{"d_mlp": 768, "vocab_size": 2048, "norm": "layernorm", "attn_scale": 0.177, "bias": "none", "init_std_o": 0.00901, "init_std_up": 0.0361, "optimizer": "soap_variant", "beta1": 0.95, "warmup_steps": 200, "schedule": "cos", "final_lr_fraction": 0.1, "batch_tokens": 65536, "train_tokens": 154100000, "dataset": "wikipedia_en"}
Each number is 128 + 24 x the weight over the matrix's rms, rounded and kept within 0 to 255. Layers, rows and columns count from 0. Numbers have three digits each.

# layer 3 MLP up, 768x192, rms 0.14, rows 330-366, columns 0-191
157131121123144132134128146164144123161112137107149132106115163141111167141148144111185178171097125105097096108144124128137124131110172110113087129124140167107133148100130135122187124127095146140140143108157138153119132080117194127112157131144114101154089148141161117157115129125109160116074107152143106125171174102122122109102149132104110133107143133167112148088148133096131152152157085202135115114191149131176151150132101097127115128180128136115158125123182128143091123099149101117153133105172093109134144160136142116173129123127094128118122123125105128165104172142115128082
126101151170131135125086086084138123082141118134108145142112125111157126152091113123141120131149137161137153051144111130114141126135136107151172133106149172130127101127151069179141153143128098142114137098171115124175081135122114148139117153103072128116116139132134092175148129153158132130160130147150158125114121136090143102165119148139132107097112142162140127129134121126144159148131151117141122091091157107134127101113156152127124075165118193170087133097100163119095114133097142121156128099182091165094139107116114150141149130162087113160116135131085042117121100112106131115
125122121156113137103124135082129139144123106100134127115116158121170145114169132149175143105086150095141143137138125125131090164101120091135135127135132111123106114112105130122172121132100124145150129132150138193125118095135131127154128096081086121117111114083115126096131134110124088104104131118133095204160101136121147082128146136166152116111143197161142118110101114133093106103139113166119140139155132144133146117118121086152124141096156140136139181109112149132112140118155170123110122116090114162119130120159162104163161128134125116121127140145131134155145115099145103127
100120105143132075120076170156108173142105127166088112115088113112108134105156161170136163118111169133102129137108095137135125138105132120184169135148144115146141108132096119145086144095118088146181144122131138156133119181134130165142164148160120162136094199127118150099138136114151157135155144145067080131132101093099133081117127098128103114120112127113096126126139158116107097114108155149134172133116145125107137091124149130127158114133154134129127095125104123133167136137138097103114096124159114142128123145114127157172107129171134107134144172138079135123116170098159096154
100113099151105113141184152097105090130168173129082101130120169127120122148121176081107114110102138136110151143153102140089142151153113138120153124170156125105114176129124132135113112164151144127093122113137184130155103122122132137115143156126122123123155137119121112151146118127152130110119096135100085120114123136144137109136134172115117142124127097101100111091110119080157103100108099158141179076091129115170096124136097158139127122145144160150094137122116152157135128162129130142092152121109110160102108107135116161098125135043104109120138158143124090117125116184069108093
122159103143114113119146152122143128134141147148169171139122152113130137141132124107087093173121159093115112113134104125124150134086120135139139131123099083125146114130147084120127090109117072116127098062136098108122118082139129170135134124132093130127128124159121126177134140144115184119103155111146118121118138134162173139114147153114143130125138166111142129090163102147144124138084115123148101082152136128120129100153120100164103107080120154104120118141147141121156121157131095087096104151136091101091117096103113137169090102131095133150141099127103148127144128162155139133
134140147086124119124116142148099115143143099164155098122122092141122130097131148080078140140154122138151124098161158100155113139107071145117164121127161111109152104123096166140133148126149159132167145116109145144111123090152137106117119118131136109132134139128139126187123161111140097136114119114160101081101164090159140114135115143133133095111106140112149136137159104120127133094124132163107117161163126174130134128112145094089156109101136159165158110144130110118138119128092120104125137134168140145105123143124166110076114140085147101114163167103140092155118137159112085148
147113174100141122120101132167171127154167123094121090138132135118171114139185141102139134123157117115108107113147142126079133174135127102132135171168115151081179131117156127105156125162153128177094160121099106138127120174131131075122142147132113117098132132124140079124122115130103094136085107099118121125150119114076123131112108098147136129131209150114113113135129139137104123155134085129146102157114143160106133142104106179159154094135115148122133148103125155138140157108114108108141155101071118100120124123113125096139111079090135114096182112134155142121112125157119121162
167127110135137147137128158091141135121121131105118142088130125130142155129141168128181144094140150149118145078150185134140127095142104173149145143127139106156103162113112137135125110076130165170132126158144120097122084111100095107136100159109168069147138162101122134130112114125091149116115115118140126104160114190136127122118139163099119116114155100097087165132180122078091082140136097134120126115126172114125107132171137110160123081132105074144175152135147140089131140119131115127143107170111146130088115113143167126119108090134123132133144121125162109124095132120144154133
166122126112101121106134091137115136131098163144137140132164143143132098141114139147138129132096159081103139126158152108131141125110092134128128144122094128117121107118143091110111150154157094133110136159155116093130144113163157137119131108138145119156150111130086129137173150130099138144144147142124137127085119091141098100092130165082096153137121119170117129135185150129106115147130124103089107097123051108134084077079141142120146081143120119137132093140127147126141118142091093079129134126133161152146150155105126114122103137175120125133098170092101144167110125119132113100
106131138141153131089125146088161118089125110108092128135112152117079110135116123120167125139138142125118121104073168122117090138137118102124160110174151152125133101173133099132184126104130129088162132133107111129106134133153103106143096094125130089190132149154145090169141124072119129099106069141073148116120161177132160138116090160105110173106131147098132136137137117128153103204095095123140148097091171132111107130091084133120133127106081098144117165142132105132146140098148144162116152148189107120159075114138128108092146117140129124126124120138073159140123160091137127157
149129127102122096117160170120161067138133128128144171144121117122153119170146145116151114139143152178137069112154132095157144090126114171144135136114139086120155134141097148131110169119118118120112135112130142159136095140097105113121117145122133141110126117119106154103141118152142144146134118106106102127119109131116098097105155142131150168149131114140157156114116128121162179115150140156152133144151163150115113162143090110105115158120121068114125121135110076117097137145118145112140135171148125116114161090088097122098122160114112125115124086098141126126147172150134123108
128136157123158111108141146131146124133108121143132157142168093129116140155135140163133125153149133147124089086109168121136096129127150135146131085174072146138105087140088135132150079124159122107111160129134174101110120105118064114118104119128116112137188132136130148187092129119135060137167124120121121177143143173106061096116130137126116121154105099102124163162127142113109100117131122168159053123104167128116131191122126104143133150132141127108141132151109132108146107110127134171124090121164116161076131098142134130160180082123138158124154122112140149174071127065139109146
146127136140122111105124124150120140111115088147091166124122132099112163129140098137098123144133130106162186123150144125121103133104044111165086093164129136154159121123090108096111112168106088117140081108086095088093093091104136144113097171143134136163146146158136137124156186157105132195094132141105143139119125123142110144102185145121162133121125130093130107143110146140122148156127122181082153136141168105134141072167124174154117094151124161121116160143066134167162141136118140139125127151143090130136136142127098128134123147121105085117110148128140137158130105096129131168
141121105107114105100144140157131139118127144144149075124132179107089116116112159140132193139133134114081160122108095165176107101084106129109132133124136122088146152074126101113150142117173153093178120139146102118081102147139120119157121139132122098096128122160181105120153121124088141125110091143177098147071177114116114098131129146115105090109117128054108164146121105123142108166122096118117123151124126106134125117118102074141102133111096139121117136139101110125171142144122147123115134125134134152113128111152135187120126075152158119114110124113143151141088098145126110137
128157123179132147099124142128088096133109128150128170128152133109117114120097093095117090111127138154158107125096127149155125147112098134154096113140128149129130147129089066096119148107123076134066148101172124104181107095091139148161101147130143134071121096179171140128127130100151143127116173140101103131118152093137114093135096153166122150106099113171140179131174112141150106109100117130111157190093172144141139120140134085128141096123086164138116109121127129115103140140122150111081151109128128110113055099146144131138087117144149138185133164129103141078134166140105102138
143124108083117068094118138131126161135136138104125117127090103101165146153128142146111120119127165132149099107162119139098076146153134157141141177156128155156135143160135130149074127100142114112107162103144162143127100104154126123133122140099160133078106119127129129105159153130117134165171163074130142094142115155112142080122128146140067088123079162155120117108129170152157107134167093090135124119122109141122113131154121110122125117121128151145116118149113136129139102121125092096103144139093135118160140121127146109097136117116165120132143138105138120135066123075182121103
103083127117085072148112130119133164125145130142136146127154136136111153083152142160167115123123174176130157083133115107115145149173132130136111103131132119106144099149122170089155059094136160154164158152130119180118161149140115101150088142120124144126150117152159097134100135081123144098136119135150130131143138130128132153126127150161160144068083151156122097130124105136123092143106126114113153136115166143135072147116158090123097087162102081134101125129102155096150136121109145126104164106122104103127112107141144107105141130153129123107098082116128109139144076154119156119
149169163136147190125130121144120130142132136120108164133118135198103138169145114157128091133116091113136110127136117139078099102081136142116129099150133131157143125116141131100128155127107124124132139152147144105123129109122123131104130115122129121120118124126142136098136108109137137110144139121161085134135091120167087105126141150153103128136122153095138125113121173118140130124202106160165124155091135080120123082124162140094117071111100116100138121130148136139172145124110125141120132127136107109131103132082087182108137109132104156135082170113139110109106126081113119194
136094124169116128156116120162147145117138110103152148103165098121165116162128129095101157124122196168102101146106109115130143157124116078129097131132116186145096109146098063127146143101108126149151127143121153145166120137168118158117154097112116118101151115130135119128080097114128137105139120098153101118151136113101168121115107100122106149119117112130140170109107103147086131121096134135135090119105148083127105133101125115119138113125120107138152145134157121139108108159157112130140083135171144148151142079144153106129095103124109118138092159137143146095141112150110117135
170117104128107110134133152118157159104118127120148158115090147130128136155137153130119088222155126126132133124152105101110109123140136113134097083145142129106143110138126116137113150086129116124125160149145162113131114134171132128130167182136111121108143143093078137132147127130081147115069103111101099122093119184131107149118137150141096131111184118100110114112121143133109115105158132143098134123123150128140124100123133126157128105151098122157114149140141167150130153132208155110113133170102177147079080166122171141087115138136154120141107114119143120120102147119132131144
157147097143173129129110136158145107123166156131125123181158126107137118122178109119176184095126128144139092115139111149114128156140172155141113156140160134151146121128122131152126084099116132167037144119094144127150161160123116125162093120109104089139104145094090133132111147157131115103136088134131141134103064143133146143131157114078137158125119149094128119114128162123148094140103098095149114091132150123123115147115130179158122124085116137141122132151105099068129112109142129112112094135135135138098162147121090164122159125142145137068148135140096132085108085157150158155
158117167148152142131089180115161109105181127171130134129112150110152157148127119132095147111124150100136122106129127133137125126141122152143126141110112123100124162144103129081119118098100135177093106138138134194147116134126136129141117136129135141117107091123080116174131096088151061108127170094127095115133132098148140123101095112112126114077116080132133145150117115154124101121089161143145116178162132136114138135107120122095126128116122123177105118098134144139176117110158132132067146148134151164157099088126130139133107157128135142129094113131126107140133116113137164168
107105179096135143141093146174145128107168096103098132150071151120163154108149144106126153081086115082103149141121138125142133137165128157113132108181141168141119154126146128124129135150134114113128110146130107111126098133116177172138118124127093143127145100135124096154121097163085133101141136114103109164110138124158080127128163124177130092126132151117155124095102106142121130149131125117104112128152134101171131122126121129108167089081070127121161135114141159141095119131146169119128083126094130132116127082170078163147082160091150134090152139133149126132121118215163139151
133091131089130123083119152094118122081101115127124100134138086110145071157107114148177142115110136181126105151112152121122139101105113105114097140144111125111170110073161134163114130164134132131133086176152114119174136126082104095123132127124160084132165116141088111147109098131145194101097126124101104137127127110120148131107140149134103123137157116117139138103125098151151127128091115085097093142123118092118143154136137116105130100107120125143135120127148169142108122137106098160144103117134147127138145110124141131148112106154105098152123137138120111108098084128097137120
139141125156158115078137097130173094105114122108104120103153116115165118142117140080168135141099135089108108128143102135132135153135102118135143101093129163109136125077118111156105145113114129104126121107143147140092173096109152156110119148144133132112129116123115134151135120139103116145124104084140115096155162096107122090131134117132141166167189177107129111108178105107157117105143072124139151130118139116130065166124173108141172120132121101120111122141116111166108141119115120137117101128156112087090130102137129127131173161118127109136134108135121144135149084186140162129
128132119130144168129132134138101114109159146154102110101103162137143165095152116109160142181109095114106078103116132105142120102113065158109105113112091112137140166093134094160171109139120102154133140116116103137134130140164116099110119131135117175133124174116136082113097131094126126126114113147125132143154117076104137131133117193136128101140088167125128165117154113150121134115140104126110103151099101159108136167141111094126122111139149126133130131097142148159137146168064150143131121158105128164148106131100096119127064127108077117125183131105119159137101155162101113105
106121136153116104146133152125125121111140111120083154116156147139091132116131126142150138134147149138136132169147185128119107097104132141134141174124177146102119104159138135077172151120125132115111121136142130135131136158136126146174135106152147141084152132151108142119131073136116096116122100131159113185123130112156109136126116148100089131080131097160148128136139148101121132082107190111128091113115150100152126156110099184135112147107070116168114133110091124116144108066143171109175110146145147105104114115151118151083103147081116168148170111116108184128106105106089129127
153172145101130114129088124146120147138127125117149147172109106127108108134145129115096136171101129123161124134153108077122129127141143147138133145120134152147138083122090135128130131146158126093158105159119084138090125108150133106137118092134144165141164109117187163147116127106093104166125145092149146115147146119157129142119131127120130114124138099123141134155160131156150146124123138126126121099154153128115092124162152081125153109163126176094181096140143152108136145088139134191110100116162130130113143114155153093124143147155174138162130102124073137163114101078093128152
135117113108118150077118120143132129127123095090110180095122122154124125142144143081160150133122144088122107108166133099151120098156156125104120124135140133090143138133073096146119138109139130128128128132103159100075082143146085109110146146127128119111115149164161122070124125097163093131118117158115124155149078103126150145146139127115139133161102136137095117161076162125151129107140122164133160154105138160131113148176139140105105146090139146086152094135119135143102155145119172157143181127131139109137128165122115124082064126173139098099151152109091139142121147092120186107
136070138147097127100126135137174139118107093136119133152093111092120131151126091126108126137154132071135125110147144111164083115130101108173163103135132109179111135098091159117131129120102151150104152128119152126120142092142130161125145153157128167111098139133134103112166126106139132116141118088114135139116128128149110116144152129073112159133092126102125123100117065152120129109146105171142123138109126133140144101062116086101126099106108132145140169099140161160127111145136131162126156166118139140140127157125124121139120136119113125151132103107128137141086096153119103155
098110119144106140179127155107167072173115145127146136169098101118133096129134109075156189127080117132130115171156129149140143118138110141137132134137147152137115123076168123156164130107118130153105146120112105172118139153105093104148135150166122110117134084123175176101126144121158164141123108124164129185149121132109088141099152068108099168155129076094109176093153145135187123148144118159127090126122142107183132117148115091119108118141087110149139163151146111122162141115166142100135135175132138140168160106157108135110100120118117131103134136120129136145140086126176157134
126143129135157112139092085127151163109180110127134095152137094150137124105116083103106116092136163137080097127112114155129117142073109110121140108137166148108105131074141111173104135175154158115100138149096123123114160123179095144119138137108100132093161182105108106101107111120125161148167099105131084106137120164141115129152127162171156129119140098162134111153139145130108161104076107159153144178132107086155102127121096134103126118117175134172165089143103114175098139120164129131165149110142150128160111148072116144096086078093130125101094130107075137128131125108136115118
126084146108129125120124135113159129147126149153168119128133095131102123145140142116111134080142111168103145111136153120104130132108134117143087144167135126130076149117091098121167107072091141154170151135160213113099110122100107108113128086180090124125178163131133131138087145140125108108157092139164131164125155132160105116122120148126151114090103108094124119135129091105118127114088097180134205128110126119101086152124107087093116102152120130106126106153088127128184145139129130162146169106133138105110158099107047099154143136120113135123121133092110130133124153075106135144
142102138111102146117138105104133148170114151146137159105092125156081072121101107117139091107159127110136115164162096097187126133140136133135181116110118133140126126177110135124111097125106151135156134136127142098134152198122086125152135169138125150143130148145131135161121080125103130092138161129093111102110135132128135153136141117055112107129119126096111106115133115136135100119135127188158112100123121145139109132105150127148129138160120143090172137122108121148155147102118153131089116095152139086163135118128115130127190166118148091089156153089107099082116133081100136122
124115082110129149124143159135173139113094124143146133066140202117134068128139122114175124117147124129122103100149152108074105111134138129165159098124158143141133074161157076128113123121129134128129123142101149170119083122114108111113157140146146163130190074165160148149100133104130128165118144107089110112121133103133147110095101125057123126132149144143148116119126093156121097129170114127120085138118108077144120159161138122138133134157144126091141089102134116142101136147132119100141069108166174129181106137107120107146148163146114174138139129141125098130128117156149104137
111137109168120147128116150114144153112106135111121107180139185105084120123098100125115153118133155111144106137171170146133151100119138186091157105127140161117164172156083080143125126137097105060105120115119104125103114108136105169158083163121117124107145128080136068141127126117103120128092090136101100137146111199143144145108147142127114123173121134110169129135089139149140138116114110169132130119148127117126111141085097128134102112158104092131167132154121150136105108130166127125151122108124134104117133163123119146108091119118137135095148114077101163111121124146129147142
# layer 3 MLP down (transposed), 768x192, rms 0.104, rows 330-365, columns 0-191
130118107151127146099114130084125138158170112084129129125177110131152167125153136102121109127141131151109161149120143144099110117160150159119118163156130091147108104107112126136091134088149132112159136150135124132117125169107133141099125113094120150142164174097094139112141109125136143153108138134178169157097169115162122144159079104112146140108121164131112141120138113123113123107106133102091143147083108114157109117151148161159123127132135107181127092152103091156112156141109149137115133168154087092103138128145128069118188103153111164137162127108136113107154093166120160141
108167142136144137122176171141118107095157146182093124125114172144154128116145151125175119107078168112165189121137188147107160114133120174122143120146194101143143111121151160119130180149134144117115123098144144121118182124116117113133166097150136130137090167090117137132127112142122165127128103136122129153142127120112118170114110112091106118152129117136092134153141138122094136135133078135127146138146137133106144129130134139129136125096127111110104130144167141144156135160088118138140125136086120149107095167124145114140125086117125137127086183135148128168119140091130128133
137162145125158167133122134133100118130098075164152108136113149142110102145087110108121166106099147096125133153133140124109140151102143174162105104091157141087116118156152154114102132118147153165110124131142161103151099152192156118110149158142122151124104141110111126080151104088104085147119124169173106144138114140169136114157158120119129118118115122100166087120177083164131144134175148108166167096140147139122134108165126083138099125138136122083112144140154111149130116134138165149098100167175109148158176141167171127128128124133102069118092166119170139164122137120126127109
129128166181115142118148125165101167133163121143103088103106113102160119118143146098139130176116130140152097127099162149128124184140188135095148124154131140156161128064075110121135142135101090126073128126137139105106126157126113139106126167135125128126109113159138144130159105126149164112163151161112182184176100156120076125160158119141108126147089172158171150133131133157152145136149174158172162133120077150145110148130146153146081112141138155122133115118155123099194125074117126118141146099125095137122087148096124128116086074189150131139120112126095138118130142125115121143
188130098129109162110117090148111132079161133184119115119103137129149110113138117136147134142108070131129108094114178137150082150091134100141111124126120119085149103114165175118078169143101123167141143150112141130120137097125097120151081129122164144122154148101130129139128107154120127127138174109104153104179125114131107121128096148135129138139126135078126129150144136146157106173112156129120123176143142116146107148147158156115131163114127121108141127111123119157117081127139149104115115116123136088102116105100108142122109151147124079131111148091094087109158112109160122122
157133173081119139113092135189141109082123149145094177144118112174128164138126141171167128117131067136136125154166083124118112120149110142136098154120140132093121112156129123127117184119114142155096141118116141154081134172107108144121108132193142113130135106118136146113128166149125166166146110127136111140142140155126092137119099108107129158144124130145063084177123129104107131129121132132140131165140134121130088110124144116148109130120159158142135153114122118147117115134087139140132135126124101202137170120147109119146153120164134083091130123096118102120073108147107145162
098130156141110123146146092126107103152108130086182130130147120113166135094141127137111144109106116103164137124130121084121103120145113116129123133087177138141143151189166071189085105095147108132149094129159110101158127146133109111128084098172151145145107175113153159123126108098120083089111139142145112114142116130116128136139081133099109127090139155151118121129107121135140150150139127151161093131150088117104137145139112132103151100101126168115128135140097133138161131104129133126134133137105113109124127133171142164138136135098107100157133097115112099147101114143120151143
089174153138136141128153109126130080109143211141097138132173093105119163146119112133125132169115185126130131146100114152095119115166122125094126157086083147144081094114092118047137141085111107161164157163073106138148126116162095129137129114131112155088130139110161146127134145103117109154148174157103112136129092134170149067117151098164126136133112122103150118125097141159124101113094090090109083172138115112137116106111119151190126119135132153152160099165143168170146139110137127111140104140101136102085158130177097142129140140138155092151199137116116127135145145127088145133
165124127131152125091151096074136090158145129146181132136129150161107138101133109120101116109114130176108102103177125101130099115105143138095140156154119137107098100124144138139167103188171100133153141102155147145149136139090133139128172116126142127129124120131109099088143107123203133139110131150111132126118101099150086124116146132127148129148102105122104150119144132149117097091150098166074109125132157062111160141141159112093151171109082107167118131116109149148120137163139110164143108125118096133148148106199115143143128116155107116139121119106158111145140129142127148178
093182106103116097128154106141148100133098133148129126129123117114120148120152150108144139137170117111118145153162115117091129127137160127119138127147131184128092157128151146105151115129146119135142140119105173142130109084137104126135097096159150160116139126153137148115115147118063098121107138125123123131146113145152142122119119103130110129134154143112109150132110091122110106122103150168133094138151147149135130107150171116069131139085113115117082156111161138098121124110163158161132130133127163099101123122143145147122144132165131122105099107118137158094148091143120135116
132155108135110108093096112140131141150164119117134147129125104145102093129157117093173133183157152151123115149147137150146123119126097051076139088102135186106119179128134120150106115167115115162144136130131136182119127107095152130117101129143119129151121122165155128120152131088144099143147150148130165135126109136089146118165118156149131106151133140087139145133126128147147118103111172134165126172158117132157125109171155142152103140121087129139111160107142108147163100159120103134148121067145108106150150121107088112161076199123159145073128162115158134197141143120115111089
057114123156134134163148118164114160160112116133112082158161124125107140099111105162110142121128116116142123145142110142121133117160163104128100110175126153133135136147145121146175119139138137158099145113108136126128159092133086118166153134142130087120133124098098135128143116101143127190136157110138140149152118140143116138143157109135102136123086135143199113094142165137135117127103167160119096131132112124109129126125144160126136150139104138124103135115142179118107130111150127145145103106164116109131118093133125133140134088141079129128132157111167112144113107156116144148
172132133128119153138112114146141139140136140104093143143078085131195121104123124115093137109126128085090135124097161123123156131122136113100092132158097140133144145162119129084139171159187148132126134080163128145121138105103152130168073132101113125111106139118093115108123124108145082115094134127140153114142163128162132154105132093120151155170150124089133188140164118128139110141115150110136127120127123119081125101118115106136130142124116116122081136157123117134114131159164093117142174139120157119092156091163137114119174153128140087158097124110148201104165102118114160128
122135123146159133135137096108121143128067160150132113147117119142143123077125188130120142160124108136137175108161165149147131096154180148145132126137119129143114150123137124109124094159098140138092142123095092122148155099085136104162129130139133109097099109127121131123150137143151170123140122112148162148133105131113119138122110113084172140106127085168089115120109110151080119096145139186147122124119133169154108152168114102099114124137087119132077118196069096136100109100158107126106120140112110139088101148134112097174107105135137143084151098150141130128127116122183113156
142129107105122158182130104119114115124124143101099177170110089123152135160146108162117065102127127142119131139100159137150104149117097127191158118141166083107146110131141136122115126115145138119133121131149129131160095144102139128153110081114091119117122156143109127162159117113141102121100157150141175156097113136122072159132135089166121119079123156146113147131136157111148152124118163111107106110116165139152116136145144124118098101150104126088132109139111133144115090062154124141123133140117136110088105087115148145152132124129140114175136098107114080132132151155127136145
111125122107120090096110149116100129131136137193083162091172111150109130142125119171159150148122072121123165145107160094071099150138143111174068157150121140127091149098138096107145122119147128135168135130115155136122124127138188126128116096116131120106148163109109129124158137119120114152186165101110132092197112078168150157139138107064153169132099096088089132129115140105131131100116088124149171123157155145151078135149133126092104135083135112130139144136164110126140155098153109125113081113190133084152131120097138098155134133153152136089129165121129142120107077159101174128
153105123110150105126132138117131099168166138115118162105097090173093138103147137126159181129126112136114138088150124155132109112149087145088115154119156121172115144101122097105120116097127117110169159101128146090130107117138143155123110085165140145137138127133128091125141182157082089153122078141081128117141133136112109124127093101113125145119174159144132135106101131092140141143128155176135143110136156103151130148125085143148137106110127124172115116115136139082155153139072152105104129097108118138134122137101155113127156123115099137116142108110152123094167124139121102138
158146149103115130132134113165118076150087121144132120122070142107149148140168133133099124098111147146108099115137147143150147146135097116101137128148122151163125163097125143152163127138136088165118127148151117124144140089107109094138148113116138120106168165127123170131140116140092116133148133122143118125178106107116126128130067127126151147135130112173096146129107157147111146087085142185136134132154133105125102083117093098139129111112114145138133096132150162131112140122144099180124112093123121151148139136115124135089141136060140155141124149134108139087158112096176136126
078121082141105127113140097122129129106118121147137112168138151118134113127115144137175106144126142140081105116125123119183106152147120123143138107071107131182127127166158117111124111157153156128086107125141144126152131135107102120164132107116119159104150128099111092134104177134187154147109099101095123146154167138133092122143104147103118123110165135152128117120170145122154128114074078148099107107140130134116116138131128117143136133120151111141101100154065125111128121096086110136074095096111107140125091180146149141133110128126134124112170134133139103110122112141132126091
116134176190163160135148115050094144153104161153127054146113144140098143129136137156123105135131116149123144128111117158130145106124087118127088091111082117137124158122129165139146134113157150147145136135174143096149140131197150118132135099092125133139094128140111156096130089142097164118143148121135153112132111124148106145125126097134129113130151132120160183135155114129128150107158161109146114175102128074213120149171132125084111180163103140157156160110138138128083102085124149164103123138137101108113120149113158141116139103187154120116100113127178110110085085145120116130
164103121111152132160113133132158145119165127137116156156113143121165116177124171144124117167165143119155120097088116146127143177116130103144132179143108113139105133104125151150130137130145131148127141133139119145118161136116172139113135153126141111141148119121118129101150100116158110149122160132155108155119138116140155121119131117122136134134110138135105111100110141109181115160088125122143127149137119099111138152091131122151135145077157141116156115071117097135094118150123164158132095138137136144162150108107123126138129085136145118102166131140139097113158146159160148124
106093118153130122115125113110139112138113088120150100146144140142124129184084156160135116132100126100128131142118130115164150155110104092107169130094115074128120110138122085131156151174153159118161130125137128120174132147116137104153152135082135119113097105134117131154126107146147111144156177126105150130145123093127100138141148127182138115163119113174141144130151132085110123127159116133071164136124148128126126146126134114119140188144136086106153143104118121135136139117154136119116123120171106105179120136178106080145155182125105095146092148112115105167110167124111131114
116153127122138130131148094105144111124137166133158104123092094129116079133117102147140114159119127127108161139184125142140139108121148142138165188166118161101143143143114125158140146126148121138178127150116122140146163147130094112144136128118141143147140104099169120165132119123094088125130138094124191165117115140084152160152135121108132147119165149161139116076142144171174109122145124121154150122136095152154126154124127113169145127104103101093115138128148071158143150124129113162176137125155098094143120080129119136189104147114085146143164122114104157107109124148126145113
146097165156138130083170109109125156123118112156131137151116147117154160155125163083133151135136136144089122158137133127151156160168085113100154107119167134150184129119121100168097132140156109147107107134118190114097116162132187154130150126113149115065140099128160120128144167155107172092105135125111075126132169089115088118096141158123135127123109083099160144164148104092129143149126107122108111152058102093119117162102148130103146104124160143158141113127143165144093096089115126142073142123159096140121136179166129178140145102095161131143102139123102142141096126179108149150
115160168093099135136112109177131137117146105091101130102156099162143139101122147174094148123118092113125130123125126136095143146104117145168171095145129127153150082116123152099133129131159158144115163118147155145129131108109172129115109123106145121122117113108100133132142155172127100167161173125165133126084157143111090180135129112146169130070120110114117133152124110113097146125160136098115112114113134190146098118104111168161147166120137120130145107102094084150126146134111121159128141138157110129101123134145153084122122127088107133123105136119126146105137143145142139094
130121108115133125154137100110133164135122090096150115109158171127129163208070086112138128160119120135142081124136090123113119132117146119141116072117129169128137114145113116101146165132187139077127139070173104148102196097129134091107135110139139170089138083107095151121135120101155093170120149117139156155174122118106120140103153142133117110082117110124113127170148120122157156155194172118157122137157125084114101129155156139116157126163094122126084103112171116137147114101120095159101107120138150112135152116137148117145140130099138122142125135177162147107148139165145151133
132169100095127145153145147136109148112156145119131140159107082131120138135129137118131145111138131125123150139083131139143117109141130143111121129175142186146124118120096141127116127134136141148153146132125156140078117176164127178104082160109101169100156205120122106150125130104121156147143082084127091145180093125139110092118142147111117092099107147126132113099142105116123107117114150168139105104117158123162139127133127107107117152164123156123149120139129144157105115114160059136123112139175148120114124106119128142141132078146156162123177138116132164129130126114169158114
130156123159153143082136125152124093151204158103130130116115141113139139116084118164099126106143150129100089139126126148109088139073155118097134068086148122124159096098164129140130129153124157113115095152106123120154115119123109158087084111157112119120125128068106121114117131128158140161136121171092119161124146125100158095168143128116197155158124122131087114120092139119131106154128131142154123138106097105111117135148114132169142104144110145162135136113132113163158150087154116145152138109112130113057117115111096112081160105098152178109142157128135141157158124115149137119
121125084138140135155156104174108131133138116077152140154141116134090145153139152142125103128118073148110110119064144140132148122115131077094138130159158146098152124118129126161125135144100133124111109184139156129158135177133084126104168134132124118136081169071156092127159127178118129095117128184149126096160142104110129116151159115138111119145141183128114120087186152113128133125105107127144118194105152138149131136136109128180142161152153148120114121138122118130131106131159149134097086109129112139137124125130093096097152121096183099112111107134153102097120156096124060088
138138115162149143144131129106118144125126167101107099106136177116114163126111152136162121130159109130126125129126103165124155104113102139147143110126150157150151120150148148139118173115128156126139143187189162112116126148160118141132097115136118161138125138128115114106134162118158096137128140117173129178107162131116152133125164128095120109099144136196092101138147124095105126133115105115178099138132091144133095100118120106183128089132094105141207153154142175127135124110164132166146113115208094122132132101116130114165120103119149110115137125157104148123164113136087119159
158143107124089133148164130087104146133162140136139173132120129163183109114126132112090072106133123161144156120146137060164129110139090141112103144124129106172130101105120120095128149145171128127088121127170136165125123098153143128084151140141132149122167107138138110138140144142146122110163147077123128165119104122132159115125121130142119112159142119123123132176124136164148097130139158122103146155132144095172134125167139123140100119131138068124102106149112138118126085168095149136162124151166103095148140131117127133125115167120102127126098111103099100157131128177111132154
112130157144139094116071122105113139128108111121130074116142111144161129111118116086129126129141147168151110130182157143143101161149133114098126098149131093142174125108119116102144181115085139140094142118154122165119091164140146107087091167132093112120150122183114143106116171118146114104106149141133164128128054092154092135132176110126138135115136117130147120107148154153113127133143139141149123158131098082133146125108099151143114156114076117128162098126138139152130147155111134133127106145138124138165157138128089113105137138131177117066091091164137183120097094159098154119
102111126151120153116127137130121108135141130158189123141131173115107147149132130135153107199059108114112095129132137129157129156135103119131119159136132091127130132164109104147160110111098135117090098112137160154123117151125136147091153109125152110156109112130145151133117129124151152151092110128078128101164154136118172105136154089091101163160107135102123117123153159162178113150137160142107119087127160164133135165150125087094132124086129134150171086106122107132118143165109153099136150165140164115123123140137140199140130128123091128141150103091109126128140138128139147165
148129125057148118125178132156093107095131114129104109117116196131136131106152152189135150104176105122099185168167129107120092118135141161143145149155156143143090124068082160143116135172131147148104132138150114035119142122113101126152163108163128066111169138169192147139123153114118115152149090168109105163122092141135099141141123064103152186165125118114170115136107137094112138114107119144178094150131078130129123157162135082153096097121150075155161107138149158115089112141109196136163105152107134172125095141171157093121119121125129149128132088108124135157129118104073088094
136160124132128132122110155104150103112140148101130115114089116096138146116108156130117107105108120133126136140151145151089145110132133145108136087120140137118119098143163111084164100117137172116115148111110088173141085142159122068105175125141164099153124128096071145069134108137127140123124156134122087094162129159172123092100165101136116108123124097120093092109109147078129095122153171083107096121167120138117148156162098141067087118077114150137102154126167138105137103152110086103151141114126128161102148100155125173155109157134109128142115186179113147123168149116108107106
134162149113147172111133070162098139112141129082111129099180070097157067114109089117139164102115102143089185136112142135117174102129132139109125118083150082180149131093124099137114104098072148144121072095072160105167154136117123157111136095132178087148137142120138130125125155140105153132142149133166151093146122108137115133131116133147152132116115127175096150117139092140175162118168106091139150109140135106114111083097107136117136075133093063159123134133102106150120140081118149142121131092109118122173135129106134127179127153120154116123140121161134140135132146102100118070